config = dict(
    num_hidden_layers=15,
    hidden_size=64,
    num_attention_heads=2,
    num_key_value_heads=2,
    head_dim=32,
    intermediate_size=192,
    vocab_size=8192,
    hidden_act='swiglu',
    norm='rmsnorm',
    norm_place='pre',
    norm_eps=1e-05,
    positions='rope',
    rope_theta=10000.0,
    rope_fraction=1.0,
    qk_norm=False,
    attn_scale=0.177,
    bias='none',
    tie_word_embeddings=False,
    parallel_block=False,
    init='trunc',
    init_std_qkv=0.0508,
    init_std_o=0.0,
    init_std_up=0.0508,
    init_std_down=0.0,
    optimizer='soap_variant',
    learning_rate=0.0061,
    beta1=0.95,
    beta2=0.95,
    weight_decay=0.031,
    lr_head=0.0101,
    max_grad_norm=0.5,
    warmup_steps=200,
    schedule='wsd',
    decay_fraction=0.936,
    decay_shape='linear',
    final_lr_fraction=0.1,
    batch_tokens=16384,
    max_seq_len=1024,
    doc_mask=False,
    train_tokens=82120000,
    max_steps=5013,
    dataset='wikipedia_en',
)
Each number is 500 + 25 x the weight over its row's rms, rounded and kept within 0 to 999. Layers, rows and columns count from 0. Numbers have three digits each. The size before them is the row's rms in percent of the matrix's.

# layer 11 MLP down, 64x192, rms 0.239, rows 51-63, columns 128-191
082:512532510522494490567493442499488486485557482485472490456455511481514463492476462481532474501533502503449495466505475496499473512500525510495533478510517485462480506476506512503519491532519505
103:509491509491479511507503520495530480517503517488491493507494423465475488487510468498469485516449487478512532475523513475505479533491538507457521499513464442468515549501508479481466478488530497
101:530450480490518535494503526483524515503457441451518485479490512510535510507506473474507493499490463514481504522519491493508513484537483509475501439502457495497494494484464529525470520503500471
096:513524508472516500450498485501508502535483512510488478508488468528509481482497515468442476494456529520532468495497489510473539515491534481528490481476527466504537475509478554496544531467518506
104:465481460501502544528500455482481492488499514508497492510511544494490482485501472514525454485500501533558526527492538502466535500489446496483487521517518460519511520511511523572497486476494517
090:491545520490506538526492482476453501527473513546456506468497469477521505479484488491513511460519529508540493463514539495490496488524496513515520495465539505482503523467510497492495504502510520
106:439495505509479518498494529488517493482515474523488520489475522476532506457529531508532501499486524478461473521480495458448518478533511509472522485453544485509484471513498523507521484500494501
091:527474476509481545488450451440509456487491499508466436531481512509471446530553439520541530541513509488514466488500528525471523514501509444511501528505494535474476499485500573484520510484500490
096:546488509533544473456470484511484530475501533515490444496541506496513477505494488549475477464476523486494502518513521529504504523506521473578487521484536498476491478531456484526523517498463443
096:500498486521534499537547497522511448483489471480490551496509488481497501479485483513561515542497466519502516499516564528496470527480519482513487500509466511525526526468529533469459559496507508
102:509528509512527466499475487466528519448520499536474484519464504516543501496518554556446459468466500488505464536496488492472517524526512491447526490498558480521510501477488509478520508458512541
096:514575516489515488530490514506512490474517532508522475489490486492535448493457479493504499483472484536472516528521538520457506512500498496494504479506488483516480541537540506504472534517481463
095:471484515480484508533451508445518444523488538512520463527496499518510529468509551522482519481500496508519521508494526465490545491545500525453543497483483491484506483509490519476499459433473517